config.toml
n_layer = 15
d_model = 320
n_head = 5
n_kv_head = 5
head_dim = 64
d_mlp = 1280
vocab_size = 2048
activation = "xielu"
norm = "rmsnorm"
norm_place = "peri"
norm_eps = 1e-07
positions = "rope"
rope_base = 244000.0
rope_fraction = 1.0
qk_norm = true
attn_scale = 0.187
bias = "none"
tie_embeddings = true
parallel_block = false
extras = ["local attention windows"]
init = "uniform"
init_std_qkv = 0.0171
init_std_o = 0.00312
init_std_up = 0.0171
init_std_down = 0.00312
optimizer = "muon_variant"
lr = 0.00596
lr_mult_o = 3.0
beta1 = 0.93
lr_head = 0.00515
warmup_steps = 0
schedule = "cos"
final_lr_fraction = 0.03
batch_tokens = 65536
seq_len = 512
doc_mask = true
train_tokens = 366100000
steps = 5587
dataset = "wikipedia_en"
Each number is 128 + 24 x the weight over its row's rms, rounded and kept within 0 to 255. Layers, rows and columns count from 0. The size above them is the row's rms in percent of the matrix's.

# layer 11 MLP down (transposed), 1280x320, rms 0.0356, rows 293-335, columns 0-79
size [ 88 104 105  97 100 105  96  89 104 110 102  99  96 106 118  76 107  98  84 107  89 111  92  74  96  89 100 119 102  84 104 100 105  98 103  78 102 101  99 103  80  99  93]
[[112 153 102 139 156  98 162 169 175 149 109 129 141 142 159 119 150 147 138 158 100 129 103 122  92 108  94 100 101 117  91 125 117 148 112  90 160 138 127 164 111 102 112 113  82 126 106 159 116 145  98 111 134 116 121 123 153  98 136  99 101 166 143 102 157 148 179 122 136 149 125  88 159 120  94  87  93 155 115 137]
 [131  84 148 192 109 148 132 144 126 178 128 161 139 164 109 120 132 121  92 128 170 111 194  95  87 109 130 127 145 117 163 153 154 141 153 124 147 147 142 148 126 140  96 172 139 124 100 149 156 158 181  63 139 124 171  99  76 154 125 126 116 117 111  89 114 137 116 131  72 136  94 126 103 150 142 107 106 181 112 162]
 [146 161  98 134 121 170 160 145 124 141 164  69 145 151  96 133 116 141 132 134 129 176 101 144 155 158 136 128 186 134 115 104 153 156 184 135 129 149 116 150 126 134 152 118  82 129 122 148 109  87 159  99 153 144 111 112 124 106 117  95 136 110 145 123 140 117  93 120 128  96 152 133 130 143 117  92 135 116 142 116]
 [112 102 118 143 132 145 126 132 130 119 102 163 124 117 128 133 159 124 128 109 143  90 112 145 156 111 138  96 148 118 162 109 166 144 135 108 116 144 139 138 118 131 119 116 160 152 124 127 131 109 115 151 104 193  90 127 129 114 142 150 162 139 130 158 123 136 149 107 103 181  98 140 129 143 104 104 128 138 112  98]
 [131 167 128 110  90 136 153  87  98  94 126 102 134 123 128  74 118 132 104 112 121 148 122 126 117 132 155 101 134 126 151 133 128 170 160 173 115 142 160 144 104  87 109 128 103 124 131  63 108 144  90 125  76 132  97 112 145 132  99 110 145 123 133 154 142 150 173 139 151 134 131 155 118 133 153 112 120 157 167  96]
 [116 143 104  99 114 104 115 109 124 128 145 142 141 167 135 161 110 137 122 124 146  76 118 129 107 151 179 126 131 165 182 126 116  97 120 106 135 150  91 131 148 101 152 168 150 173 121 154 195 149 113 131 113 119  87 151 127 158 106 110 135  83 141 122 179 145 157 126 141 126  86 128 170 142  74 115 127 116 108 114]
 [ 98 109 150 107 143 141 126 161 145 143 160 144 135 109 119 124 127 128 162  92 122 103 142 121 153 128 102  94 150 127 101  77 113  95 153 131 128  86 137 147 141 109 136 159  76 143 126 101 108 144 151  81 165  96  99 114 127 152 115 174  94 127  68 151 151 151 138  94 138 121 110 142 103 102 146  99 135 115 157 128]
 [139 118 136 155 124 127  90 128 136  97 150 110 186 147  95 107 166 136 121 144 133 107 114 165 139 114 133 138 104  92  91 152 124 160 154 132 137 117 106 116 135 150 102 149 147 117 124 162 103 145 111 138 128 126 103 123 106 144 136  96  77 157 166 126 155 155 133 109 113 102 132 102 128 104 130 154 110 113  98 117]
 [ 96 143 104 153  94 146 124 102 122 182 132 141 130 143 159  96  98 122 102 106 108 127 142 112 100 156 129 126 159 153 133 154 120 147 143 159 130 122 121 101 143 139 106 120 158 120 133 130 135  80  82 126 167 132 110  97 130  83 160  98  96 139 132 150 128 154 147 127 155 111 105 142  84 137 135  81 130 147 133 150]
 [153 154 131 131 122 117 102 142 117 107 140 107  74 131 123 114 157 126 122 119 171 141 136 114 112 165 113 136 142 150 156 116 131 118 124 111 129 125 144 118 121 116 128 149 163 142  65 128 145 129 120 120 154 122 156 141 164 164 141 120 112 112 147 147 134 149 160 152 129 126 107 127 131 148 131 138 172 151 126 150]
 [133 153  95 125  57 108 126 114 115 145  90 155 132 121 139 160 110 115 118 138 134 155  97 123 115  71 129 104 118  93 116 155 136 112 152 117 144 132 156  93  78 118 104 150 134  81 103 142 142  97 111 163 157 133 136 134 142 113 105 118 154 148 150 114 156 137 114 128 168 131 109 151 104 103 113 115 113 148 133 165]
 [101 116  88 100 150 143 136  99 136 141 120 107 135 135 144 132 142 115 156 105 180 136 110 138  98 155 114 106 133 150 153 127 137 145 144 118 161 159 109 144 157 137  98 124 102 128  69 163 163 118 141 167  83 167 138 121 126 178 138 107 109 154 100 155  98 122 161 110 118 105 141 129 136 143 127 138 161  75 202 109]
 [ 92 143 136 160 131 117 105 137 158 100 137 136 109 111 142  61 156 149 125 126 105 100 154 124 163 115 175 156 158 105 150  86  77 143 148 154 130 132 128 136 160 138 122 110 112 142 136  80 125  96 100 137 141 140 138  85 130 124 133 112 127 141 122 144  99 152 143 139  99 133  64 132 128 120 137  87 133  97 129 137]
 [156 155 127 109 118 123 124  99 113 138 127 148 152 132  92  82 118 168 109 110 107 167 134 149 142 122 147 168 132  91 131 151 148 149 115 118  90 108 118 155 114 154  99 124  93 173 168 110 129 145  95 139 155 118 112 175  96 120 150 157 115 128 128 162  99 118 156 180 126 136 139 109 117 169 125 130 105 134  94 129]
 [105 122 144 153 173 130 152 124 119 182 132 152 135 100 118 156  65  73 134 164 125 122 105 115 132 121 120 131 135 117 121 152 111 147 145 152  80 133 177 119 153 145 107 125 116 110 162 109 166 113 115 142 114 122 124 135 154 136 144 130 119 147  92 126 135 112 115 126 102 145 163 120 138 132 124  98 138 100 108 102]
 [138 151 122 166 123 137 129 156 133 102 154 128 126 128 130 125 160 122 121  93 138 126 153 142 124 128 105 133 157 118 126 156 116 115 128 120 119 167 182 125 130 151 162 169 151 147 126 110 129 136 129 147 138 123 143 107 153 126 127 112 137  84 130 133 142 147 138  98 142 127 149 116  65 123  95 119 136 160 132  80]
 [148 163 144 107 103 148 134 124 145 130  66 122 120 140  64 116 159 103 141 155 173 167 144 165 117 159  94 193 120 117 153 110 170 118 107 110 131 104 121 154 130 134 178 133 113 124 158 158 122  89 150 135 115 128 121 120 126 179 115 104 160 190 167 146 161 109 123 149 181 106 125 162 128  96 140 107 131 150 149  95]
 [154 121 136  93 145 163 117 111 153  85 143 119 138 139 116 115  71 107 101  93  98 127 130 130 129 137 163  79  91 167  96 157 140 111 129 130  81 107 171 127 119 143 125 147 116 150 182 175 101 136 137 166 153 173 114  77 125 131 131 132 119 131 127 146 106 103 146 162 115 124 113 135 126 165  64  93 109 148 123 117]
 [140 109 175 142 143 117 151 122  96 164 122  80 124 113 112 130  92 168 114 135  90 106  91 121 136 108  99 151 145 153  79 123 167 106 128 115 134 116 113 111 157 149 136 160 116 121 118 137 170  91 117 129 152 153 137  94 150 184 135 117 147 181 171 121  91 109 132  89 104 137  95 145 168 162 121 133 142 126 168 136]
 [ 55 161 108 140 136 140 157 132 158 135 135 147 163 141 181  94 153 115 154 141 123  97 120 140 126 161  98  99 131 134 170 108 121 125 131 142 150 111 123 106 180 140 124 106 116 124 109 120  93 159  69  94 135 162 155  88 147 121 112 146 143 115 118 140 128 108 137 159 143  89 109 126 121 144  84 138 131 140  93 136]
 [158 123 147 115  69 109 168 138 193 124 118 122  81 145 136 133 167 121 115 142 146 139 115 113 133 122 147 142  93 102 117 115 119 148 148 148 146 138 124  92 124 125 165 130 166 116 113 118 119 137 158 132 113 171 105 114 107 124 177 134 132  89 107 114 109 147 159 129 160 113 148 143 117 152 108 138 115 132 141 118]
 [141 143 149 130 126 127  97 109 151 129 101 136 122 157 106  89 156 153 141 122  87 101 148 125 136  89 158 105 132 141  91 156 123 136  76 144  81 119 120 108 136 112 124  79 134  82 131  82 122 102 132 148 129 111 127 120 134 119  44 137 105  96 144 118 189 108 115 112 128 143 116 139 119 100 120 141 138 114 122 122]
 [116 112 143  90 132 144 136 141 121 112 156  85 138 161 152 127 134  89 108 104 133 127 119 156  94 122 117 138  96 126 142  94  66 135 143 108 139 118  65 106 140 132 114 154 134 119 167  98 124 111  95  88 128 130 123 120 173 126 126 118 141 134 117 121 130 151 137  93 127 140  99 129 140 147 156 144 117 115  78 101]
 [116 134 188  87 147 130 143 117 162 116 128 140 116 130  92 104  92 110 102 192  87 160  96 125 164 105 176 154 157 140 144 160 138 118  99  90 142 152 160 147 158 125 117 122 126 116  99 123 122 134 127 103 110 132 146 135 111 113  82  90 142 139 151  96 138 115 151 133 123 108 172 129  84  76 151 157 106 106 150 154]
 [128 105 144 120  86  99 120 106 128  98 138 144 174 119 161 121 149  92 162 127 122 126 158 162 138  85  88 180 123 113 135 121  97 155 130 130 125  94 137 159 167 142 129 141 181 119 153  95  96 146 120 126 105 106 168 153 140 148 102 110 113 114 180 140 105 150  99 189 125 136 137  83 165 132 122  89 125  76 127 114]
 [130 109  87 110 125 123 153 114 142  94 147 103 131  99 134 166 124 126 131 100 139 136 158 104 132 177 136 130 150 163 118 171 194 143 108 146 139 124  98 115 146 135 124 142 127 148  96 150 129 138 123 162 110 121  95 100  94 127 136 119  89 152 163 169  81 130 168 120 130 131 123 105 115 102 134 105 104 144 172 124]
 [126 103 172 107 172 166 114 119 159 146 126 122 108 127 130 124 114 122 105  89 121 122 148 128 120 113 167 111 174  93  90 166 136 109 153 129 116 119 112 149 102 116 129 108 117 102 132 121 106 118 126 122 122 149 162 116 131 166 124 136 105  69 145  82  96 100 110 150  99 119 137  93 138 111 122 176 115 108 102 141]
 [121 111 129 118 137  89 102 144 183 103 121 118 160 107 119 136 123 162 123 130 132 135 150 136 105 123 125 117 147 161 147 122 109 122 130 169 141 153 161 117 119  95 100 101 104  81 134 102  91 144  96 126 155 119 122 110 105 149 161 101 129 164  95  70 162 116  62 150 123 100 139 139 139 148 130 106 180 130  89 107]
 [125 130 165 131 130 146 115  90 159 146 127 142 142  92 137 126 121 113 135  87  92 155 137 118 112 115 158 151 142 107 103 121 100 159  99 104 137 165 181 126 114 111 122 118 129 141 104 129 122 147 111 138 135  88  81 144 140 102 123  79 142 116  97  81 116 163 114  96 136 139 103 116 142 171 127 129 133 153 157 103]
 [178  90 145 195 133 112  93 123  86 105 140 103 148 166 151 112 168 116 157  94 141 116 117 150 127 119 158 144 148 108 145 108 123 116  77 118 103 136 118 132 140 142 123 174 141 118 116 108 117 161 167 135 125 104  99  98 114 161 165 121  89 117 136 148 138 163  73 121 135 124 120 102 118 136 169 160 157 132 145  93]
 [123 150 143 107 125 124 163 149 102 128 150  79 155 111  96 156 144 133 184 136 148 160 104 155 115 119 105 111  87 155 175 159 136 154 141 113  87 167  97  92  93 143 128 159  76 100 177 123 129 108 127 127  77 108 124 104 122  97  84 149 134 157 131 120  88 111 141 142 144 135 149 135 108 125  66 162 163 117 124 118]
 [128 132 143 133 127 124 152 180 170  93 145 160 121 117 119 128 107 128 136 120 156  86 156 127 137 142 102 153 119  90 105 145 101 136 139 158 151 125 133 120 158 131 105 135 139 107 104 115 144 164 116 115 133 151 161 115 116  92 161 117 154 155 125 132 106 136 133 116 123 134 123 169 132 184 123 136  73 132 128 114]
 [116 145 123 148  96 145 123  95 129 112 121 116 146  97 126 119 139 145 114 114 141 122 134 121  83 105  87 128 122  97 126 164 113  91  84 108 141 104 113  87 122  88  94  67 123 182 105  99 149  95 113 173 121  90 141 128  83 183 147 111 147 126 122 138 135 155 169 136 160 150 123  98 129 118 118 129 117 125  89 149]
 [147 102 114 154 102 129 143 174 134 139 157 109 123 117 167 116  95 129 106 119 151  92 136  94 114 128 155 114 125 160 141  85 125 114 156 124 145 120 103 173 147 110 144 115 159 103 131 132 103 149 142 125 155 165 117 109 151 157 130 108 165 161 148 124 130  91  93 151  89  83 157 107 155 143 139 160 142 118 101 127]
 [146 128 110 127 101 147 123 139 108 119 126 148 104 134 171 113 157 122 135 105 171 165 136 134 178 114 152 124 143 143 114 124 142 154 135 116 145 127 150 111 111  61 130 138 104 192 171 159  92 154 151 122 110 126 143 156  88 146  93 113 128 118 176 126 132 108 137 137 134  89 174 128 136 153 156 170 176 120 143 129]
 [117 140 148 103 117 132 122 130 175 160  56 168 148 142 134 111 106 116 129 137 118 137  94 161 106 137 124 115 121 115 130 159 146 133 129 108 124 128 144 138 109 116 170 133 105  97 118 122 103  72 111 104 130  82 124 122 119 127 121 136  84 162 104 181 135 112 136 111 158 156 151 107 137 131  91 127 114 138 158 139]
 [ 70 188 108 140 125 156 156 164 133 150  87 141 155 145 134 147 134 103 122 109  95 160  96 116 161 146 161 137  93 114 131 118 136 143 113 146 143 110 153 122 143 125 152 147 117 122  92 147 118 115 134 166 137  98 100 151 141 141 130  88  67 186 138 167 117 118 128 146 129  75  85 124 109 147 102 161  99 135 134 152]
 [121 157 132 113 129 139 120 126  97 123  88 124 124 142 101  87 114 104 169 134 150 152 125 123 143 105 122 164 171 162 136 163 129 149 108 150 184 115 106 129 145 110  94 154 168 144 179 127 114 161 142 159 102 164 156 159 103 146 107 159 126 153 105 164 126 120 119 110 146 106 153 148 106 104 108 139 126 150 153 130]
 [123 121  93 151  78 156 175  73 142 168 112 130  92 134 122 148 119  92 153  89 120 138 135 126 130 125 124 181 144 173 124 105 141 132 132 133 154 112 146 119 119  74 106 128 153 111 151 126  93 108  98 132 181 116 136 122 133 135 138 105 102 140 125 116 114 133 140 143 116 158 137  88 154 151 172 143 122 124 129  91]
 [146 123  78 106 118 129 101 140 166 156 153 114 114 161 121 127 120 170 119  87 113 111 122 141 141 137 162 127 138 153 115 153 114 130 120 127 107 104 114  99 128 126 158 121  94 122 118 139  99 134 140 128 138 140  94 170 135 129  97 112 152 129 126 101  95 136 153 129 114  94 119 168 105 113  90 102 138 137  97 110]
 [140 134 104 147 119 178 157 108  95 114 132 127 184 129 164 125 107 149 127 135 101  98 100 151 124 160 150 144 162 120  90 102 118  95 148 148 146  91 112 127 166 108 152 139 152 121  89 135 123  89 120 140  52 135 116 102 119 129 152 106 130 157 114 182 112 124  98 111 162 114 111 133 114 157 142 145 141 149 134  81]
 [108 160 142  88 195 115 193 100 113 140 108 119 119 130 127 129 125 138 115 126  84 119 107 132 128 150 170 148 140 106 118 144 115 116 202 135 122 118 116 130  85 160 145 194  92 149 123 136 172 136 150 133 149 120 134 112 133 148 103 127 117 122 131 144 145  92 131 107  73 179 128 111 140 121 132 101 139 144 117 159]
 [121 126 138 167  98 107 102 130 113 126 130 136  90 121 151  94 152 145 114  96 118 140 137 108 116 137 138 144 168 130  63 118 141 122 107 114 129 138 103 108 147  69 139  83 107 136 101 119 151 105 114 110 155  94 148 109 131 135  83 143 126 151 125 130 119 140 149 121 160  87 119 168 138 170  85 112 116 159 137 103]]
# layer 11 MLP up, 1280x320, rms 0.0747, rows 294-335, columns 0-79
size [107  98  97 100 103  93  91 100 117 102 101  91 104 113  79 115  96  82 102  92 110  90  76  92  84  96 121 105  86 105 103 107 100 102  86  98  91 103 104  84  98  96]
[[129 123 136 110 112 141 123 119 157 153 123 123  88 116 139 123  88 120 126 110 133 107 122 101 144  96 157 133 135  97 101 123 128 143 105  96 149 136  93  95 140 115 158 158 154 128 163  92  99 147 112 174 148 150 159 147 101 121 152 141 135 123  82 120 133 110 152  94 163 163 133 183 142 112 125 135 148 121 139 137]
 [ 92 131 166 108  95  88 113 119 139 103 134 136 183  92 143 130 136 150 139 133 125  93 133  80 149 116  90 105 117 106 117 100 121 123 116 124 128 104 149 106 126 142 139 138 116 144 136 134 159 117 120  83 102 147 157 145 128 108 130 142 120 134  94 139 108 124  86 157 114 162 118 133  86 157 111 147 162 121  64 124]
 [139 131 140 134 132 133  87 121  90 132 102  96 131 171 107 158 123 114 146 140  96 156 145 101 167 126  82 124 113 137 104 108 130 125 121 162  77 108 158 102 152  75  92 113 139 159 128  70  92 115 146 157 144 115 127 125 144 139 146 114 119 128 138  95  96 136 139  93 147 125 151 147 131 170 134 139  68 143 130  94]
 [103 135 139 155 160 149 115 100  94 130 120 141  91 135 107 144 130 157 140 142 112 108 121 119 137 157 117 121 110 149 118 164 116 140  79 157 126 115 124 133 120 171 176 112 107 113 144 144 137 177 142 104  77 126 117  96 153 133 119 142 127  89 137 136 149  88 150 148 123 125 115 104 161 132 147 165 118  78 110 113]
 [134 115 117 101  92 155 148 105 145 134 132  45 140  80 144 134 118  86 140  99 108 144 126 110 108  93 130 105 133 168 137 129 137 130 160 113 112 143 115 139 136 103 139 143  98 119  98  61 152 112 177 115  82 141  92 154 137 113 128 116 160 123  90 117 140 113 143 163 105 149 124 144 143 116 160 121 129 121 120 180]
 [130 127 165 132 121 135 122 155 113 159 138 160 172 158 141 115 134 120  97  98 111  90 134 130 138 111  99 140 129 181 113 135  89 152 136 171 114 113 190 128 126 108 116 113 129 108 124 128 131 119 131 138 167 131 160 111 143 139 138 131 121 130 121 148 142 108 125  92  82 121 149 125 147 117 160 150 128 129 104 135]
 [124 142 121 153 113 165 146 127 139 143 146 134 115 121 134 175 154 165 117 160 144 140 132 133 127  99 138 106 158 113 120 139 145 114 133 128 147 153 136 141  80 136  96 132 148 126 125 114 169 132 140 113 171 152 124 129 115 189 170 122  92 123  87 100 111 114  88 114 117 130  56 163 164 118 132 122 111  78 134  88]
 [125  98 142 139 138 156 123 170 127 101 116 128 140 146  98 134 122 133 115 176 115 130  93  95 147  87 116  97 110  97 119 123 116 148 142 137 125 141 123 132 124 141 154 142 111 110 137 111 103 137 152 104 100 120 174 144  89 165 106 144 140 169 185  91 103 158  96 125 133 167 104 137 108  81 133 108 113 127 175 152]
 [ 73 129 108 174 132 118 157 128 108 114 125 107 104 125 133 145 165 136 130 163 124 166 140 128 162 100 101 131 131 145 150 138  93 143 131 164 130  98 108 180  95 124 129 133  90 106 118 150 150 109 155  93 116 168 168 137 127 174 113 122 154 106 150 144 118 152 130 133  98 122 160 155 141 119 109 129 173  80 140 131]
 [119 127 142  98 108 117  79 143 136  82 114 116 102 151 163 138 118 124 161 168  86 105 107 141 123 110 157 141 131 158 104 123 102 113 148 141 141 162 120 120 160 147 126 105 136 175 134 153 166  87 143 110  97 125 128 119 130 131 176 124 122 123 111 141 122 128 129 132  91 121 148 120 120 150 155 148 124 166 163 134]
 [167 153 132 167  90 116 139 101 127 162  98  99 137 150  82 104 134 133 120 120 129  93 117 135 128 136 152 125 114 101 117  92 119  97 118 135 147 141 146 122 145 104 158 125 124 131 126 113 106 157 128 122 107  91  95 113 141  83 158 128 132 113 163 154 109 185 136 143 147 108 118 149 145 152 142 127 142 143 144 169]
 [128 128 111 148 150 140 125  86 149 138 108 110 122 119 127  69 107 149 145  78 148 136 147 131 126 144 161 114 111 124 139 127 143 147 154 100 121  92 120  77 152 105 153 117 118 125 106 162 123 127 122 141 126 124 129 151 141  92 140 139 125  94 150 132 157  84 113 111 113 147  74 137 121  88 153 152 123 112 122 108]
 [111 136 102 112 120 154 119 108 110 139 146 121  91 135 128  79 102 106 137 144 140 149 160 135 151 145  72 145 149 154  94 161 134 144 158 174 150 127 125 117 161 166 163 183 118 146 189 156 149 103 135 102 137 115 121 126 149 120 138 127 106 126 123 154 112 132 151 116 158 141 146 106 121 161 109 118 101 119 128 120]
 [126 125 104 141 166 142 123 127 152 115  98 143 160 145 118 118  72 127 107 169 152 161 131 124 145 134 129 110 154 129 122 141  92 124 116 159 100 174 187 138 137 148 111 127 181 157 116 183 129 139 140 141 136 111 129 135 158 136 154  39 126 147 151 120 112  94 123  98 137 138 154 129 107 136 132 147 111 159 115 113]
 [ 90 114 163 103 107 108 173 101 148 126 111 138 125 121 161  78 119 144 151  85 122  97  90  72 139 135 159 188 128 145  98 151 124 148 120 146 141 133 122 113  99 123 148 108  97  93 113 120 102 116 127 150 122 150 149 121 122 128 146 112  87 142 113 109 119 146 133  80 112 138 143 134 149 133  96 113 138 152 125 127]
 [148 147 147 152 113 169 133  94 108 109 154 139 100 131 145 144 140 133 113 161 142 156 150 164 110 188  90 127 165 190 168 140 141 133 146  97 109 131 123 101 119 143 109 132 124 131 125 136 116 125 140 160 105 165 137  75 112 109 122 144 115 117 140 146 145 116 151 127 112 155  90 158 119 119 113 126 174  92  98  96]
 [105 137 178 128 125 127 157 129 118 163 110 132  70 143 124 186  97 136  97 172 116  94 140 110 155 148 129 103  82 146 104 167 108  99 124 149 102 117  72 115 103 144 114  90 144 140  88 107 144 176 146 108 121 124 114 165 133 166 140 152 122 110 168 118  96 119  92 119  88 111 147 112 123 125  81 122 133 130 101 143]
 [164 127 135 106 186 138 149 119 130 154 109 117  81 162 123 122 147 136 129 137 146 107 136  99 161 142 165 138 150 118 111 101 130 125 144 151 124 119 162 107  97 185 146 153  95  90 167 117  65  96 165 119 160 125 126 160 138  74 119  97 119 111 120  90  59 141  97 113 151 136 123 155 128 110 124 139 104 147 146 133]
 [123 134 127 122 109 114 165 143 109  81  69 153 161 130 125 112 126 134 142 127 120 107 172 147 115 120 125 160 158 122 131 109 135 130 168 104 164  76 124 119 125 147 111 112 132 160 138 155 111 135 142 168 132 106 160 117 119  94 160 115 104 115 133 130 136 142 112 125 141 106  82 142 146 143 104 117 130 141 132 134]
 [172  96 106  79 117 126 123 163 117 135 161 142 190 114 166 118 144 131 141  95 177  97 168 129 164 104 137 125 115 116  82 183 125 126 143 144  99 136 121  86 114 151 158 120  98 159 148 118 109 118 116 169  76 116 118 128 120 110 153 165 133 136 110  96 137 114  85 113 109  93 142 138 133  92  71 155 177 109  95 108]
 [127 134 129 162 136  78 124 114 140 175 141  99 110 129 102  80  97 137 159 113 131 136 122 136 153  92 130 160 146 112 111 161 127 154 167 118 133 117 121 150 107 154 136 133 141 104 127 100 131 109 154 103  80 132 129 124 136 116 109 133 128 100 169 109 158 140 139 165  84 116 101 145 116  98 126 161 125 118 159 120]
 [104 113 134 137  94 131  55 148 121 142 120 135 153 134 142 118 157  98 177 118 157 115 108 121 140 129 133 156 157 134 120 123 144  99  98 111 139 142 136 125 151  81 183 121 123 117 126 121 184 137 186 129 133 103 161 104 147 148 119  72 149 129 101 129 117 148 127 103 144 166 123 145 131 145 133 121 112 136 138 129]
 [148 118  87  91 159 124 130 107 104 133 129  85 134 158 129 110 129 110 115 136  90  83 101  94  88  91 156  87 115  82 127 121 118  87 140 173 133 116  82 131 113 124 137 171 184 135 133 158 109 126 119 131 138 108  98 124 131 118  73 108 143 117 123 143 143 161 138 124 125 140 179 161 135 116 130 142 158 128 130  94]
 [149 105 132 163 111 135 134 145 121 132 122 116 140 109 149 130 121 149 135 154 163 122 130 160 151 118 107 125 129 185 138 153 107 111 123 104 107 127 168 150 160 118 112 101 126 149 148 137 131 110 145 133 119 124 120  96 128 184 116 138 125 113 145 140  87 129 113 135 129 178 127 156 105  87 142 168 124 128 121 123]
 [138 129 129 117 107  88 126  99  87 142 123 129 106 147 146 144 148 124 127 127 117 104 107 138 133 158 116 123 175 124 117  92 110  91 138 153 131 156 127 100 114 133 109 122 106  79 121 111 149 142 153 145 125 112 144 126 128  77 122 141 139 101 171 135  92  97 151  90  99 136 136 110 123 131 140 156 129 133 118 180]
 [146 138 125 113 115 122 149 142  90 128 128 125 147  87 158 124 133 155 172 111 124 144 160 145 122 127 136 118 125 124 131 130 154 105 122 136 114 130 119 105 106 118 135 107  90 150 142  71 131 150 137 135 107 107 179 136 154 147  97 157 149  99 131 166 110 148 126 143 115 181 150 138 136 140  84 163 131 157 112  83]
 [ 94 147 153 127 149 147 119 127 192 119 109  99 153  65 109 157 129 142 136 133 128 109 124 110 152 157 114 148  84 111 119 114 133 119 123 166 102 136 152 121 110 118 151 119 144 111 116 129 143 168  90  80  92 143 118 125  56 140 134 115 153 189 127 153 126 110  79 144 109 156 161 166 130 134  92  97 133  99 124 144]
 [117 122 110 143 145 145 139 119 112 126 135 149 120 138 148  86 122 143 155 175 144 126 166 157 145 116 127 105 140  91 105 128 125 107 156 152  47 119 125 147 172 145 186  71 123  93 104 118 143 134 170 128 180 135 162 102 140 148 108 157 171  80 121 123 125 127 107  86 115 126  74 108 124 126 179 103 101 138 149 149]
 [142  75 142 124 116 156 101 187 148  98 176 143 127 149 105  86  97 141  74 130 117 177 133 100 115 117 110  91  73 145 135 150 136 106 160 133 138 119 107 161 152  79 114 124 110 128 137 119 160 116 130 109 125 170 117 124 116 143 111 158 123 145 100 101 135 120 177 172 107 129 128 154 162 150 120 137 140 107 151 136]
 [156 120 109 130 150  98  99  89  96 141 117  86 143 148 125 124  92 137 112  89  90 116 152 135 141 137 143 184 143 113 145 125 123 111  95 149 124 137 177 158 125 207 112 151 144 109 161 122 166 112 141 123 121 179 119 101 109 103 109 142 128 150 113 123  92 120 128 167 113 141 117 105 127 129 112  92 118 149 100 100]
 [144 134 115  77 111 134 113 115 165 105 125 121 140 108 133 111 122 122 158 139 119 130 132 117 123 129 139 140 128 125 106 112 119 173 142 117 133 140 126 109 145 124  71 171 162 105 146  84 150 123 122 135 120 109 132 166 153 125 101 125 143 191 119 145  83 140 101 126  54 111 142 153 147 111 130 160  96  85 169 101]
 [151 127 104 141 187  91  70 119 138 142 150 104 117  74 133 144 131  92 120 147 138 153 146 155 105  75 140 120 146 114 127 116 107  79 147 101  81 177 145 123  87  98 166 133 141 130 135 112 119 127 135  77 114 122 136 107  71  94 104 143 110 117 125 117 162  95 142 115 116  86 122 117 165 102 123 100 185 102 101 136]
 [160 156  98 108 130 149 147 135 107 131 138 139 109 137 153 124 119  74  55 156 123 135 131  93  77 134 117 151 146 102 116 135 128 143 162  81  69  85 133 132 116  98 121 155 151 139  85  95 143 130 102 141 132 104 148 123 142 161 140 142 134 123 120 101 149 122 116 166 166 133 136 124 133 137 155 128 149 108 116  92]
 [138 155 114 134 109 119 133 110 137 122 113 116 153 116 121 121 140 128 150 155 142 113 136  96 131 123 109 135 125 104 127 141 115 126 163  96 128 152 147 107 141 112 146 134 102  89 166  99 121 115 131 136 127 130 113  94 125 166 149 172 104 102  92 122 103 148 168 177  79 100 153 167 130  99 107  85  92 100 131 151]
 [116 129 136 103 108  98  91 130 107 106 139 117 175 100 129 174 151 156 147 158  90 150 191 131  98 110  81 116 133 104  82 174 141 141 100 110 146  95  93  79  93 132 121 107  73 105 138 140 126 138 183 127  75 127 137 186 152 121 140 147 140 137  82  92  96 136 141 115 126 105 138 152 118 104 106 135 138 138 119 142]
 [125  79 116 132 107 120 152 141 155 144  81 130 100 126 113 137  74 146 142 116 147 118 129 104 156 130 111 184  63 121 137 140  93 175 133 152 112 107 163 147 169 137 140 113  81 174 109 144 157 147 143 106 101 129 133 144 137  79 138 112 101  69 107 133 138 147 107 151 126 162 148 157 122 154 136 103 134 126 135  96]
 [143 130 110 133 150 129 142 151 154 168 170 166 107  87 130 145 145 108 131 118 104 100  93 128 139 146 139 138 126 120 123 120  98 145  95 140 122 138 101 125 141 130 164 105 116 182  88 123 156 127 116 102 149 160 117 135 124 150 102 104 137 110 150 120 170 100 165 141 105 139 116 146  87 165 147 155 132 131 116 139]
 [163 168 158 140  86  80 131 110 112  94  98 127 132 128 114 119 131 124 118 125 134 100 111 133 139 118 127 144 139 157 147  91 157 115 129 136 137 142 107 120 140  96 151 143 124 190 136 160 112 124 137 129 128 132 139  99 151  95 134 163 106 127 119 144 127 151 102 156 114 161 159 127  74 110 113  96 139 159  90 154]
 [144 189 104  90 134 121 165 108  84 119 126 116  83 144 130 107 109 110  93 176 127 116 148 128 142 147 140 127 104  90 124 183 161  97 136 117 101 133  82 133 128 123 146 134 115 113  97 157 111 125 113 131 155 111 127  95 103 136 108 128 136 150 126 124 124  97 127 148 133 140 140 130 120  90 154 143 122 110 131 181]
 [154 114 107  89 124 158  93 144 172  79 142  91 126 103 153  80 133 107 121 103 119  63 143 139 123 133 135 131 111 117 109 130 155 150 110 125 140 134 124 118 134 100 112 114  74 101 123  99 129 171 137 152 138 172 161 121 122  96 136 149 112 123 131 145 121 113 147 149 162 122  98 140  99 104 128 152 146 120 140 180]
 [145 118 173 130  84 115 148 101 126 126 164 126 123 137 130 104 143 101 148 131  84  77 124 118 115  92 133 110 140 122 139 161 128 148  98 148 116 149 116 107  93 107  96 137 112 131 116  96 126  97 156 133 139  95 182 124 155 150  89 107 128 127 144 134 119 140 140  78  97 128 140 150 154 127 128 117 144 108  92 139]
 [149 160 136  99 116 102 171 191 123  90 113 161 141  94 121 125 121 146  73 137 119 134 112 131 174 122 142 120 149 133 170  97  98  87 142 120 115 139 126 150 106 129 113 134 133 123 112 120 107  99 105  96  99 141 132 200  85 102  86 161 165  91 129 153 180 149 140 150 120 129 129 107  97 126 146 110 115  95 113 143]]